config.yaml
n_layer: 11
d_model: 384
n_head: 3
n_kv_head: 1
head_dim: 128
d_mlp: 1920
vocab_size: 4096
activation: "gelu"
norm: "layernorm"
norm_place: "pre"
norm_eps: 1e-06
positions: "rope"
rope_base: 10000.0
rope_fraction: 1.0
qk_norm: false
attn_scale: 0.0884
bias: "none"
tie_embeddings: true
parallel_block: true
init: "normal"
init_std_qkv: 0.0404
init_std_o: 0.00862
init_std_up: 0.0404
init_std_down: 0.00862
optimizer: "ademamix"
lr: 0.000279
beta1: 0.9
weight_decay: 0.78
lr_head: 0.00429
warmup_steps: 407
schedule: "wsd"
decay_fraction: 1.0
decay_shape: "linear"
final_lr_fraction: 0.0
batch_tokens: [32768, 65536, 98304]
seq_len: 768
doc_mask: true
train_tokens: 345600000
steps: 5589
dataset: "wikipedia_en"
Each number is 200 + 20 x the weight over its row's rms, rounded and kept within 0 to 999. Layers, rows and columns count from 0. The size before them is the row's rms in percent of the matrix's.

# layer 6 attention output, 384x384, rms 0.0327, rows 110-164, columns 128-255
095,160,202,202,176,241,174,172,209,221,209,206,211,192,214,179,207,211,160,253,217,207,162,180,200,193,211,225,209,202,178,186,168,157,211,193,209,244,188,184,214,190,173,164,213,211,174,195,214,171,199,200,184,188,190,200,196,219,196,175,206,210,218,173,196,177,218,225,175,199,197,190,200,209,184,250,176,210,224,206,225,177,198,178,171,165,188,226,159,172,222,194,218,201,197,222,225,224,219,192,142,190,205,207,185,246,208,189,209,172,223,171,183,162,154,225,210,200,184,206,157,240,213,178,175,155,189,180,201
096,176,198,215,213,163,248,202,204,210,225,195,184,197,200,186,181,164,208,182,218,177,217,182,199,171,168,223,235,214,196,184,209,183,228,210,201,199,208,211,213,166,187,158,209,190,167,205,206,219,210,145,204,148,217,202,179,198,201,184,203,209,212,181,204,222,209,191,203,184,182,177,163,193,196,175,191,234,202,242,194,199,176,164,197,204,237,201,191,243,217,225,153,202,190,159,213,199,169,222,219,204,217,254,206,213,198,191,226,225,241,234,205,200,227,203,198,183,197,227,224,192,165,194,163,168,190,232,193
108,223,209,176,156,220,210,214,247,178,197,220,192,231,183,202,211,198,192,159,207,186,194,200,215,172,188,194,176,243,177,170,182,244,186,224,195,164,196,188,237,202,230,207,241,226,203,197,192,239,215,181,184,172,175,215,179,230,225,193,200,178,180,221,217,181,166,186,217,213,166,209,167,201,204,176,175,173,176,195,199,152,154,224,194,223,218,206,195,204,198,196,194,178,179,181,193,218,199,189,193,208,171,159,178,229,183,184,196,215,188,248,231,185,206,193,219,179,193,184,210,183,187,204,197,189,221,196,174
088,235,192,199,220,234,222,152,210,204,196,202,196,192,215,174,191,216,167,207,207,198,205,197,232,196,183,200,238,201,191,232,231,202,227,209,201,210,227,201,193,191,176,220,216,181,172,217,220,220,184,247,222,197,180,197,207,203,208,202,190,212,237,205,183,189,218,216,215,174,224,213,170,217,211,208,168,182,175,185,184,212,191,192,218,191,194,156,202,189,222,191,235,203,168,184,201,203,191,190,215,175,200,243,199,199,211,191,193,171,169,190,204,240,222,230,189,186,176,192,202,185,218,183,210,222,200,213,165
101,229,194,191,232,206,177,201,184,207,168,196,189,164,195,167,191,157,210,225,138,191,184,189,222,196,208,189,155,223,198,209,215,175,197,224,188,188,186,172,190,174,218,190,180,207,207,191,165,208,202,170,178,234,230,221,192,204,153,234,192,190,206,163,219,167,214,192,189,177,197,178,209,189,203,205,203,190,202,212,199,184,188,223,194,181,191,198,220,191,209,248,227,177,189,198,221,198,209,199,237,165,208,219,178,208,213,204,233,200,193,211,151,166,192,216,194,177,183,173,184,180,227,227,175,190,167,199,179
097,200,241,202,243,187,213,214,162,237,209,203,174,142,194,197,193,181,158,230,211,177,182,218,219,220,236,210,195,161,178,187,201,202,162,205,277,200,202,231,185,193,174,191,243,228,203,216,203,228,203,227,190,164,190,202,206,187,191,218,223,169,201,187,201,188,228,214,228,181,204,209,168,175,198,197,177,199,194,191,204,195,150,217,201,176,184,229,176,245,189,187,209,178,243,187,201,190,176,219,214,208,221,237,206,185,212,240,219,198,231,216,216,215,195,180,218,179,170,187,188,182,213,184,168,210,225,203,173
087,190,160,205,162,174,197,229,194,137,175,196,173,213,200,203,214,193,172,215,223,210,195,212,198,187,163,207,158,183,202,187,221,210,163,170,186,244,201,224,215,183,185,205,204,190,231,211,186,181,218,198,175,237,236,188,186,207,207,197,223,215,180,204,223,172,187,223,180,219,206,197,202,191,200,222,188,200,203,253,183,219,222,205,202,180,182,192,192,201,164,217,198,205,166,198,164,183,204,237,239,224,200,136,211,245,178,168,192,197,217,187,194,195,193,207,164,200,184,219,236,189,201,203,193,217,221,218,164
107,194,181,225,223,213,201,196,199,216,210,205,210,190,180,201,168,166,226,214,176,226,199,176,170,174,195,183,163,215,184,192,190,201,141,195,192,236,182,226,174,157,196,209,211,234,204,159,206,170,223,221,214,186,166,172,231,180,207,165,179,209,229,189,242,232,211,185,209,216,205,211,185,218,208,214,208,251,223,234,196,230,202,195,186,209,178,174,199,202,206,206,192,192,207,174,186,195,171,188,154,154,215,226,174,172,210,227,236,208,227,198,166,234,179,178,193,223,217,181,234,175,202,237,216,227,190,198,247
092,177,171,194,208,195,216,175,194,262,182,198,168,196,208,179,196,180,174,193,207,217,152,191,220,197,198,167,212,184,160,192,210,204,221,213,188,208,191,194,198,221,174,185,207,194,207,209,209,223,219,245,220,253,196,226,235,200,165,202,204,251,172,195,197,181,188,177,217,201,195,186,224,193,206,193,186,233,209,211,198,214,220,177,208,190,216,194,240,175,203,163,195,182,172,179,156,216,188,227,207,210,195,227,189,257,219,224,203,225,222,191,157,232,205,151,228,203,211,190,221,200,229,225,226,195,242,191,200
098,198,241,174,197,184,197,206,183,182,169,248,186,190,186,192,223,214,210,196,236,221,175,211,201,202,231,240,215,225,165,134,213,198,206,227,194,226,240,202,181,178,241,203,234,208,202,218,225,171,204,180,212,174,196,203,224,182,204,208,210,205,223,210,191,199,240,199,212,212,238,186,201,192,249,199,207,175,224,182,182,217,189,217,218,185,248,214,247,188,194,181,215,228,231,194,205,177,191,258,202,222,238,201,213,183,225,179,239,209,205,177,191,188,192,234,168,198,198,240,206,186,202,212,159,188,208,208,236
104,196,185,196,221,174,214,209,166,185,205,159,179,213,187,223,209,194,218,198,196,225,214,216,202,174,203,208,207,195,200,148,188,208,150,225,180,185,175,140,196,188,186,179,223,190,193,182,198,220,203,166,200,156,196,172,188,199,188,196,229,226,172,171,144,193,219,194,172,228,196,221,220,195,179,192,234,193,218,208,185,169,168,181,180,195,204,222,168,190,201,164,184,220,234,206,170,247,222,227,168,221,235,217,202,196,188,220,211,217,208,198,186,218,182,235,235,198,176,177,227,174,208,176,184,214,220,228,206
101,218,167,166,252,195,181,202,201,179,205,203,208,200,197,172,203,214,231,237,191,182,235,207,165,201,226,172,216,202,241,218,180,168,229,212,190,207,172,195,166,191,190,177,196,207,214,210,226,205,216,189,198,157,174,214,206,193,207,189,204,175,196,183,210,225,193,178,157,187,226,207,210,205,231,172,181,176,172,211,207,158,192,215,199,211,230,223,222,205,166,234,158,215,174,178,208,223,162,190,223,193,207,185,209,213,171,232,210,166,231,194,241,183,190,210,173,171,196,177,191,192,173,204,203,164,199,164,231
107,189,183,193,209,199,229,233,188,224,181,225,186,194,192,156,188,190,202,202,210,237,191,189,194,181,177,220,187,189,213,188,177,196,217,188,232,176,238,162,202,177,176,218,215,187,214,201,191,186,208,197,208,195,240,199,191,275,215,201,253,195,160,199,199,199,205,187,142,211,180,226,195,209,175,193,215,187,201,202,192,174,196,212,204,217,208,200,171,225,184,185,204,230,257,207,221,169,190,181,184,217,199,221,219,194,159,187,199,213,197,239,228,178,189,140,224,229,210,165,197,194,177,205,219,206,179,229,197
108,156,174,194,168,228,178,234,209,228,206,236,224,185,197,223,195,206,236,244,216,206,198,209,209,186,219,182,216,208,232,216,153,199,161,213,204,216,195,200,223,197,202,258,177,201,202,204,192,224,236,243,209,215,199,228,211,220,185,216,183,225,187,237,210,201,188,178,223,198,181,175,160,182,173,200,198,232,200,193,202,210,189,191,184,193,210,191,197,221,231,207,138,205,197,201,183,191,203,202,210,220,208,219,178,221,237,181,200,186,221,211,155,187,163,177,191,198,187,159,214,189,180,208,206,181,226,199,212
099,189,191,194,208,198,215,180,205,209,180,229,162,187,192,215,183,254,190,222,175,193,211,217,206,250,205,173,176,191,178,187,182,227,198,151,199,231,173,187,197,189,219,196,162,193,205,241,182,223,209,213,233,211,201,210,223,207,192,172,198,173,221,213,174,185,213,190,175,209,180,225,177,237,235,174,233,173,199,240,221,214,188,184,191,166,198,195,218,173,206,222,188,174,217,216,219,218,253,200,223,185,177,202,184,168,219,198,194,224,182,211,184,203,187,227,219,144,193,160,220,178,190,205,171,174,217,177,207
098,242,181,227,206,210,212,191,181,191,190,220,208,199,198,181,144,170,245,207,212,210,187,227,234,137,220,209,182,177,219,186,184,204,212,198,161,224,194,178,203,200,237,200,207,191,203,214,222,218,197,197,181,153,228,237,199,178,206,159,168,211,246,202,171,186,181,198,191,198,188,231,188,179,223,190,164,175,174,227,246,180,163,177,187,224,187,239,158,232,209,203,212,213,177,233,193,205,206,217,185,209,185,212,199,174,194,187,185,205,233,182,183,211,228,199,195,236,165,169,188,210,210,195,205,205,179,194,197
103,234,188,196,188,228,225,209,189,226,160,164,190,166,189,216,186,186,197,203,153,208,212,227,198,203,212,208,194,182,205,191,168,242,205,191,183,199,192,185,214,198,212,210,202,179,189,194,217,218,208,207,203,226,174,237,187,186,204,204,203,200,160,205,189,205,202,212,181,177,188,178,202,206,218,219,196,198,235,203,206,176,200,175,198,181,216,212,204,229,180,200,190,196,185,177,186,185,159,178,171,235,213,227,173,194,202,214,169,216,165,188,211,192,195,207,155,200,209,211,218,215,188,219,199,202,196,197,168
098,213,201,189,216,163,175,215,215,187,198,211,195,226,210,206,179,228,204,195,193,184,194,203,173,184,217,143,196,196,199,220,206,207,195,193,214,211,224,221,199,177,224,210,248,236,203,199,196,206,182,193,234,200,179,175,200,215,219,205,205,205,231,172,218,238,188,228,225,247,179,208,160,203,191,201,191,236,167,173,162,171,250,174,208,212,225,225,195,205,225,228,143,202,199,189,159,224,176,198,219,204,171,228,228,198,190,182,209,169,201,245,212,212,205,224,200,208,221,173,171,191,147,183,178,227,192,165,190
093,184,207,211,186,240,197,219,197,177,174,174,196,212,172,151,160,215,186,209,209,179,208,172,219,237,203,192,187,220,174,179,193,220,162,225,203,223,238,171,210,205,195,221,221,178,218,199,208,206,219,191,219,226,175,197,221,236,174,172,168,246,175,216,197,187,204,184,191,194,186,167,160,186,218,213,184,210,241,220,203,167,220,194,154,239,182,205,170,228,179,222,196,206,164,191,201,163,197,203,185,225,183,193,212,188,187,164,212,200,209,230,201,189,152,201,185,231,155,200,213,204,242,205,195,226,195,201,199
099,177,238,196,191,203,231,233,202,241,214,196,200,193,204,196,212,201,156,199,212,213,182,201,159,198,167,192,180,193,165,194,191,191,180,201,190,187,161,166,165,190,217,188,218,147,210,210,195,215,187,208,193,239,213,237,222,225,251,211,203,185,183,201,183,166,185,204,185,139,226,203,181,187,208,219,193,194,196,226,205,192,223,192,191,237,197,157,181,224,189,207,243,180,174,230,233,244,231,218,203,160,173,222,168,232,215,229,205,177,198,192,192,207,226,182,161,235,217,196,201,191,215,224,200,147,230,200,148
094,184,181,235,219,210,230,180,222,211,227,209,206,198,199,198,204,206,182,141,204,218,212,204,167,202,201,188,197,210,220,199,219,209,175,218,160,202,185,175,172,216,185,207,219,208,209,171,210,215,189,198,196,195,235,202,208,165,222,178,167,220,165,184,216,191,208,210,203,210,198,204,200,175,168,202,201,191,223,197,190,203,242,212,148,189,191,167,211,203,186,175,203,188,210,211,193,196,164,178,184,154,195,211,157,149,247,201,160,249,240,209,194,199,211,219,174,209,188,203,204,166,207,208,196,192,184,226,203
110,211,193,241,216,200,174,230,173,217,188,198,204,236,194,200,194,181,217,280,180,183,229,206,242,214,234,180,199,167,195,191,193,212,190,198,168,206,207,152,203,168,198,207,183,260,198,181,222,229,188,213,236,182,226,183,199,202,155,183,174,239,223,202,220,192,157,205,200,187,179,214,208,174,177,201,187,171,172,193,183,200,211,192,184,203,188,194,197,203,171,194,222,230,221,175,255,182,224,184,178,212,197,226,185,222,199,226,207,200,204,201,216,194,245,199,208,212,231,170,181,194,176,209,177,207,186,223,174
096,199,173,175,184,197,201,215,229,178,166,160,205,194,201,212,214,211,186,200,236,226,201,214,221,199,219,197,178,190,211,189,197,183,183,163,187,160,217,189,198,232,193,154,201,185,212,238,219,203,214,231,232,212,230,203,211,201,229,209,194,195,193,212,177,254,232,181,198,201,187,192,164,212,233,210,178,188,219,191,197,212,210,237,175,197,231,174,190,214,186,212,209,200,199,205,204,152,228,217,192,174,187,197,186,190,225,220,172,206,225,204,178,158,204,220,214,184,180,171,223,234,218,248,187,143,203,191,198
101,171,212,175,185,192,200,219,214,203,235,213,156,193,191,202,230,221,232,190,170,209,220,190,174,181,153,178,213,278,196,178,211,221,170,220,224,200,201,227,200,203,236,168,207,197,158,188,190,192,180,170,185,205,211,215,226,194,207,200,182,210,203,191,210,206,177,196,202,222,188,210,208,202,195,187,174,261,166,178,245,185,220,221,213,218,202,249,219,225,196,199,240,203,172,182,210,199,230,184,240,203,188,180,185,203,182,178,191,172,201,195,198,210,224,191,251,186,236,209,220,186,191,214,223,184,196,201,201
107,198,206,196,194,242,191,216,198,190,206,204,171,206,186,222,208,204,213,183,167,192,262,217,209,193,199,193,191,209,212,197,194,205,227,172,214,192,195,212,176,196,231,157,219,234,188,183,251,214,223,215,189,201,215,186,193,220,195,161,179,192,240,264,210,190,173,219,198,199,186,204,193,209,196,221,207,210,211,180,192,178,181,187,241,176,255,198,155,244,188,205,170,189,177,197,193,182,223,222,218,189,221,201,177,161,204,253,222,213,212,206,214,218,180,212,205,174,194,231,149,223,176,203,158,197,186,211,196
102,199,157,231,177,209,201,201,237,207,225,208,207,208,219,239,219,193,247,191,226,185,199,195,180,197,215,208,197,210,196,187,257,201,204,200,198,225,172,197,197,219,186,228,228,197,181,191,216,205,230,180,215,190,222,159,183,179,227,187,172,241,196,219,238,235,226,193,219,212,237,231,222,218,189,185,221,179,195,228,227,201,218,248,208,194,188,170,173,222,211,224,230,194,234,198,227,194,195,186,218,215,185,178,237,229,203,183,177,198,190,179,224,200,195,201,199,223,188,215,184,201,214,181,184,181,189,213,221
096,191,174,205,180,196,181,178,182,185,251,171,208,223,206,193,199,219,203,241,233,198,198,209,175,199,188,193,206,186,176,196,195,193,247,243,191,177,131,161,160,179,263,210,173,209,218,203,189,160,178,179,189,202,179,188,204,250,203,196,187,202,206,218,209,188,215,230,146,133,209,226,220,196,220,194,205,196,206,200,197,200,190,198,197,221,231,196,193,216,204,207,195,221,232,188,202,209,204,190,209,190,241,203,224,217,230,211,212,197,205,207,202,161,181,205,182,175,212,227,223,199,229,246,206,188,172,259,223
110,245,178,204,201,163,190,199,219,194,201,190,237,170,219,195,224,165,141,171,186,217,188,208,208,230,187,142,203,197,165,184,208,185,188,191,206,200,215,184,203,205,165,165,206,211,198,217,210,180,185,182,203,208,229,161,212,210,196,191,219,154,232,243,171,221,190,185,188,183,192,232,247,184,184,186,220,200,205,211,203,205,222,185,209,200,214,196,210,201,211,184,200,194,165,191,219,224,135,159,202,233,210,194,212,203,157,191,223,200,163,192,248,176,231,171,192,215,251,170,245,194,178,211,170,201,226,221,183
109,210,215,197,218,199,197,201,186,218,179,190,212,159,240,204,187,225,188,186,163,176,204,217,193,222,233,190,195,198,220,186,167,200,222,180,202,161,192,229,153,180,241,187,188,168,200,180,217,183,151,200,219,207,213,188,225,196,159,201,165,217,221,190,166,208,213,168,162,185,189,195,172,214,183,210,198,185,181,176,196,191,207,216,204,178,220,198,213,221,223,212,160,170,251,205,206,209,206,221,240,222,255,178,204,219,198,167,192,199,201,177,233,201,217,214,190,213,185,204,194,214,225,189,166,218,205,229,193
104,186,165,230,229,227,182,224,188,194,226,202,186,215,203,200,249,201,192,182,184,156,183,204,211,192,207,228,137,176,193,205,219,199,187,229,241,178,209,269,199,183,186,172,154,201,234,159,184,160,242,207,180,226,194,196,191,192,219,210,210,179,215,200,206,259,202,200,225,204,188,162,217,197,207,200,209,239,191,199,219,215,198,195,205,209,209,202,176,186,227,188,181,190,219,214,181,203,220,224,189,213,207,239,202,187,191,212,198,212,201,219,222,204,211,193,167,201,206,182,169,192,159,209,199,156,232,225,233
105,187,217,202,198,207,188,153,213,162,216,201,184,186,198,208,199,212,191,173,210,199,184,188,198,179,200,226,206,211,250,235,190,221,204,192,181,203,180,213,217,198,184,217,212,185,189,173,209,182,169,192,203,176,225,173,185,203,194,218,169,216,218,141,235,191,182,248,214,157,173,190,193,194,205,220,201,197,204,236,175,202,224,189,225,203,202,241,140,202,186,215,184,227,263,181,220,196,218,161,227,194,222,191,189,190,181,162,202,183,239,202,178,218,216,221,247,166,163,229,205,222,228,148,191,186,188,186,157
110,144,215,183,207,193,214,208,154,183,212,194,195,194,186,260,210,209,189,231,205,203,172,187,191,197,228,177,197,195,194,204,216,202,209,199,208,197,172,179,191,189,230,182,228,228,180,202,205,228,204,231,193,231,233,210,216,199,192,210,209,182,187,195,176,162,188,232,248,229,206,243,184,190,165,189,196,209,213,182,187,218,203,257,169,176,152,205,183,210,225,171,185,219,214,206,235,207,203,195,222,253,203,186,209,219,224,188,175,183,235,208,155,173,192,217,193,227,223,171,203,167,223,199,239,175,188,156,208
097,231,193,163,185,210,177,188,210,217,231,195,224,217,222,232,234,202,198,151,222,194,237,222,191,221,220,172,160,237,188,209,196,191,190,165,202,225,157,261,186,175,198,200,184,244,192,188,188,214,206,192,197,181,180,216,190,217,191,190,176,212,196,199,197,226,195,185,213,228,204,184,213,220,193,197,202,144,208,184,201,219,181,179,199,207,208,198,216,184,174,175,183,191,217,220,201,202,219,209,203,210,192,203,220,178,185,211,179,210,173,161,180,197,197,204,202,167,171,167,205,191,211,187,216,228,180,185,226
103,202,209,198,184,175,217,199,217,190,178,202,203,215,199,229,176,203,226,221,174,210,192,169,184,188,203,179,193,198,241,204,217,201,220,201,193,233,158,197,242,187,186,213,193,189,232,199,237,210,183,171,198,207,228,207,227,173,200,203,190,183,240,201,232,210,201,197,171,213,182,185,235,203,152,235,238,199,235,189,218,205,203,198,163,210,234,223,144,228,171,239,201,185,226,144,192,175,155,170,182,198,203,198,171,246,164,180,191,179,183,254,220,211,185,197,216,203,236,207,217,215,212,191,203,188,164,203,193
108,175,226,200,221,176,214,194,214,181,183,225,233,187,169,209,193,195,193,208,189,197,178,186,222,235,204,211,199,203,212,183,230,204,217,193,221,205,200,227,230,192,227,223,187,201,209,161,212,253,146,233,155,246,187,198,223,195,157,190,201,161,159,201,195,199,237,210,222,214,200,192,168,184,201,195,213,197,187,217,201,208,182,165,180,197,199,235,178,215,168,214,186,151,183,202,212,218,205,196,199,218,196,222,193,172,170,206,199,204,226,198,255,219,212,215,146,199,145,197,205,175,244,194,197,205,224,170,223
096,226,224,177,181,201,192,180,193,206,189,226,234,210,148,169,203,179,213,192,212,166,186,189,199,148,202,185,186,201,204,212,226,190,199,158,177,193,220,184,185,197,208,173,217,199,195,212,221,212,180,177,195,178,210,184,211,211,216,165,202,209,204,186,170,204,179,177,159,201,213,179,206,212,200,207,210,211,217,177,191,172,213,221,209,200,155,154,186,199,185,160,196,240,176,212,177,194,251,189,215,196,205,211,210,192,225,219,196,202,213,184,225,197,213,192,230,206,182,164,231,189,188,177,176,228,178,167,193
093,185,202,180,204,195,214,203,197,194,193,213,201,160,207,207,189,197,189,201,184,212,208,193,162,178,202,200,206,174,223,226,171,173,192,230,209,170,229,196,174,242,191,200,221,205,197,219,223,193,178,199,188,145,232,204,211,215,194,171,187,211,251,229,211,191,193,240,183,203,180,237,192,181,178,198,252,192,177,189,184,196,216,190,185,202,204,165,206,190,187,218,183,205,206,191,209,223,182,167,226,223,166,214,177,196,230,190,173,224,172,160,225,230,226,188,216,225,206,216,214,187,217,243,173,208,160,185,173
092,194,217,209,213,202,211,230,215,226,208,176,188,196,186,191,173,208,198,231,230,181,211,207,160,192,217,180,197,178,196,199,193,232,163,186,178,198,196,156,197,210,206,160,225,178,198,205,169,203,220,191,213,177,232,204,210,232,180,223,206,172,196,211,168,154,231,188,214,206,188,208,166,170,220,206,182,239,213,173,214,217,179,189,196,201,237,229,253,185,184,233,151,184,185,166,177,219,206,200,191,174,174,245,162,190,210,207,194,167,191,210,204,187,206,198,215,214,151,192,198,194,218,211,198,181,209,230,175
097,228,232,186,206,231,191,188,197,200,220,213,189,205,207,215,188,212,170,234,199,224,180,190,198,196,169,250,210,185,192,226,204,212,171,185,161,196,194,203,209,218,192,233,191,183,205,210,188,166,243,219,193,173,206,210,191,202,196,261,181,210,200,209,186,179,212,175,201,216,223,207,154,190,169,195,201,200,174,228,217,212,238,193,194,203,197,173,200,186,185,227,232,170,205,198,172,163,229,194,166,173,214,186,231,205,242,213,171,188,183,235,182,191,203,196,160,194,207,234,212,225,201,169,235,184,215,231,176
095,185,194,225,230,194,234,209,214,248,225,174,177,169,172,202,212,221,218,211,194,168,170,197,200,157,176,175,229,181,202,186,220,232,249,212,201,183,250,190,237,172,208,173,191,216,222,189,261,214,214,196,209,188,247,210,217,178,214,227,190,193,184,207,177,200,205,220,208,206,210,209,195,180,215,221,214,180,173,221,191,191,187,233,223,208,189,231,187,234,167,194,204,209,189,230,193,183,201,192,188,214,210,185,205,225,241,203,257,206,186,217,205,193,228,219,217,204,189,229,167,240,229,183,202,210,182,201,202
105,189,214,203,220,212,190,210,188,187,176,157,188,209,213,201,213,176,185,257,178,211,199,212,204,247,192,192,153,177,204,217,211,236,217,205,203,224,197,229,219,217,175,195,186,199,187,209,217,177,203,248,215,218,190,209,177,193,190,225,182,205,198,247,199,230,164,225,190,242,207,205,212,197,212,235,177,206,209,174,214,239,195,177,234,190,181,196,184,179,189,188,163,232,196,216,223,175,192,235,214,219,197,223,229,200,228,194,185,256,165,205,228,204,197,191,163,223,203,229,190,203,232,193,185,218,204,193,238
102,205,218,193,206,207,194,231,179,211,230,213,222,235,210,182,210,180,220,219,211,251,193,199,199,190,236,215,173,208,210,175,204,222,201,199,156,202,234,225,183,210,211,215,183,202,208,190,190,223,218,207,196,212,219,204,247,220,204,227,190,184,248,216,195,199,189,229,226,206,183,250,201,167,221,202,209,217,195,203,205,215,193,188,230,204,203,166,178,231,178,224,201,192,226,186,212,222,197,222,206,156,209,181,157,209,248,239,201,231,176,199,196,218,144,179,195,235,232,205,198,200,216,181,168,207,207,163,268
097,201,200,233,189,186,220,190,189,194,183,193,214,208,180,155,165,209,214,197,208,177,214,207,186,209,200,189,215,178,225,204,227,214,173,193,192,154,207,161,231,206,203,201,192,196,197,222,208,226,186,213,234,183,204,148,222,209,177,210,225,174,198,202,211,188,205,207,169,180,185,181,223,204,198,183,237,197,206,237,209,241,185,205,211,204,195,236,188,181,198,207,196,204,207,214,181,235,173,165,139,243,171,194,210,221,190,208,177,207,205,191,178,217,207,225,166,225,192,209,182,186,151,222,167,196,209,189,175
100,196,229,200,160,172,195,179,210,181,209,241,163,237,178,214,149,223,189,241,189,192,232,220,200,199,183,214,236,234,208,173,185,179,194,204,186,225,184,174,163,193,218,190,188,198,200,207,206,208,185,199,179,190,199,222,220,178,172,186,199,223,174,207,170,202,220,189,178,171,221,193,212,224,198,176,220,183,202,172,196,224,193,185,167,165,195,173,181,173,210,195,232,186,181,185,184,220,182,214,217,218,187,187,227,179,199,185,210,207,200,244,249,226,201,189,179,222,220,196,182,213,178,211,226,174,174,188,205
098,180,202,255,209,202,207,264,183,219,191,175,184,199,191,196,221,197,229,190,190,184,165,189,201,182,216,211,165,227,206,183,210,189,205,195,182,199,204,186,202,199,196,193,232,240,149,207,185,188,178,204,224,228,194,201,205,218,180,208,199,204,195,218,200,225,196,222,190,235,220,148,180,190,241,199,187,196,226,191,225,162,209,227,207,209,223,196,215,169,178,193,180,216,153,148,215,172,199,208,205,179,215,168,224,190,229,206,179,214,183,218,186,194,190,228,186,206,205,207,198,199,198,203,226,205,206,185,161
102,199,259,157,186,209,216,208,217,175,189,213,208,193,181,198,201,197,184,211,206,245,207,221,233,218,189,233,186,231,215,193,226,203,197,196,198,208,205,206,179,172,235,197,211,211,186,185,175,223,195,185,221,228,182,206,204,261,209,176,184,221,217,234,211,225,193,201,204,211,194,213,174,196,187,202,196,221,220,222,195,188,202,207,205,218,189,256,184,197,233,205,230,174,208,184,187,199,191,216,185,215,175,209,203,166,226,231,230,177,193,152,231,238,190,225,203,224,192,218,218,207,216,166,187,200,183,227,244
102,230,222,223,152,184,191,197,209,220,192,216,220,190,205,191,204,194,205,200,215,213,190,178,196,191,185,202,195,215,185,157,221,164,221,244,217,193,169,192,187,195,180,211,183,205,196,213,208,210,178,254,171,168,184,194,197,197,206,201,197,206,223,185,207,223,231,234,194,167,190,222,225,213,193,222,202,207,163,174,173,171,190,204,212,183,170,209,164,177,201,223,167,188,200,201,203,172,160,207,201,140,208,191,195,255,183,229,208,208,198,178,169,213,212,213,190,188,193,237,167,210,182,186,225,220,163,210,191
095,241,199,207,217,204,181,195,160,182,185,165,178,185,215,189,200,177,184,199,170,204,215,191,211,237,183,168,191,197,200,178,187,199,188,195,222,234,226,227,246,208,204,205,204,189,209,212,206,191,238,217,214,202,244,171,195,256,207,173,215,195,201,218,248,193,183,234,188,195,216,206,188,176,195,212,196,205,185,246,234,184,207,182,182,241,179,221,155,196,205,191,189,208,248,194,168,210,213,194,182,230,184,200,230,221,178,189,240,196,153,209,205,228,192,229,166,174,216,219,204,201,205,211,174,213,201,176,179
099,202,208,236,217,205,196,194,174,183,199,197,214,175,222,219,155,211,188,172,148,212,232,221,220,197,209,166,149,163,185,188,184,209,204,205,176,203,194,174,189,196,204,221,187,206,193,166,213,219,189,195,200,240,197,216,223,164,198,225,170,196,181,209,220,210,195,207,230,216,203,213,159,228,229,172,226,204,211,191,180,204,209,192,197,181,227,173,238,186,194,176,186,219,188,195,192,230,214,197,216,212,171,218,200,210,204,186,215,201,195,207,210,237,211,200,211,230,205,178,203,229,198,243,207,234,216,167,231
113,248,210,197,188,193,191,200,222,218,200,169,193,200,197,178,177,212,225,202,187,201,222,205,205,215,208,200,180,245,226,196,196,162,213,207,183,164,216,213,212,196,167,217,208,208,168,208,206,179,240,167,202,191,190,171,213,185,218,207,214,205,180,174,214,210,227,234,191,218,216,222,161,224,152,180,185,204,176,233,208,221,226,174,209,187,177,200,219,222,193,168,202,201,176,233,189,225,202,202,192,180,225,202,243,176,211,193,215,168,230,193,229,182,194,161,213,263,210,194,237,209,173,184,189,176,227,183,222
101,196,228,176,200,188,214,242,194,187,199,208,185,194,190,214,190,184,203,183,198,182,213,158,207,196,215,164,173,181,186,189,191,183,197,202,212,177,197,219,200,161,258,228,193,215,201,178,207,176,204,213,182,178,230,251,214,227,245,196,183,200,179,252,190,167,212,196,218,217,226,189,219,210,168,189,220,196,199,195,178,194,218,211,179,188,190,216,198,196,217,215,177,172,205,232,147,206,169,204,210,203,193,218,219,226,166,215,195,182,219,197,224,166,236,174,176,199,181,220,187,199,142,192,214,218,142,192,194
098,218,194,185,170,180,219,193,189,207,174,198,203,210,248,210,199,211,183,208,216,243,194,192,216,214,221,218,247,219,182,203,206,183,207,200,202,231,188,207,189,234,216,189,201,231,204,208,209,198,192,210,225,213,195,196,172,187,172,211,217,190,207,197,196,199,211,187,181,197,182,199,201,199,193,249,218,207,192,188,230,220,184,173,166,171,263,195,222,251,205,197,232,220,222,177,185,187,206,203,194,203,200,202,168,160,229,227,244,222,163,204,233,211,169,198,212,205,228,173,216,203,198,249,182,211,161,220,151
103,196,192,185,221,212,228,216,249,180,171,194,201,182,223,206,177,242,216,224,232,174,165,236,184,207,213,226,177,219,233,203,187,199,185,221,211,212,204,193,191,174,209,153,176,221,191,200,197,198,208,195,203,181,185,194,208,170,247,214,223,173,222,192,181,216,147,191,196,207,201,182,196,206,225,214,218,194,224,215,203,198,195,190,220,190,213,202,198,231,211,214,206,155,145,198,252,239,235,198,202,195,179,205,186,188,179,247,183,173,227,197,217,208,166,190,169,219,199,183,207,191,207,201,202,166,208,194,211
095,219,233,241,252,195,184,193,191,229,186,205,177,200,222,230,149,228,186,194,181,201,182,214,180,195,196,234,186,214,237,179,229,215,219,204,156,205,171,189,208,224,228,196,214,156,184,228,219,202,202,227,180,159,206,186,192,215,218,197,218,153,263,164,197,195,199,200,168,230,204,201,204,172,241,250,174,166,200,166,171,199,219,210,182,161,232,237,217,226,215,190,212,185,206,188,191,211,212,225,181,168,186,198,189,193,229,202,191,210,189,180,195,187,182,178,198,238,217,183,181,221,214,244,186,197,204,172,179
091,213,217,206,188,249,227,222,218,181,180,201,212,221,208,187,197,209,184,192,198,233,190,166,186,181,242,225,223,202,241,181,182,166,178,191,218,206,197,218,198,194,214,186,218,234,228,184,184,223,181,181,205,168,198,218,186,205,224,185,176,170,241,192,229,204,165,215,185,239,234,211,170,207,192,186,192,204,208,229,217,214,205,239,225,227,213,206,181,213,208,253,206,165,213,215,193,193,195,212,214,211,193,176,165,186,195,223,193,225,233,200,147,208,248,209,180,227,166,221,208,194,249,217,206,215,179,154,187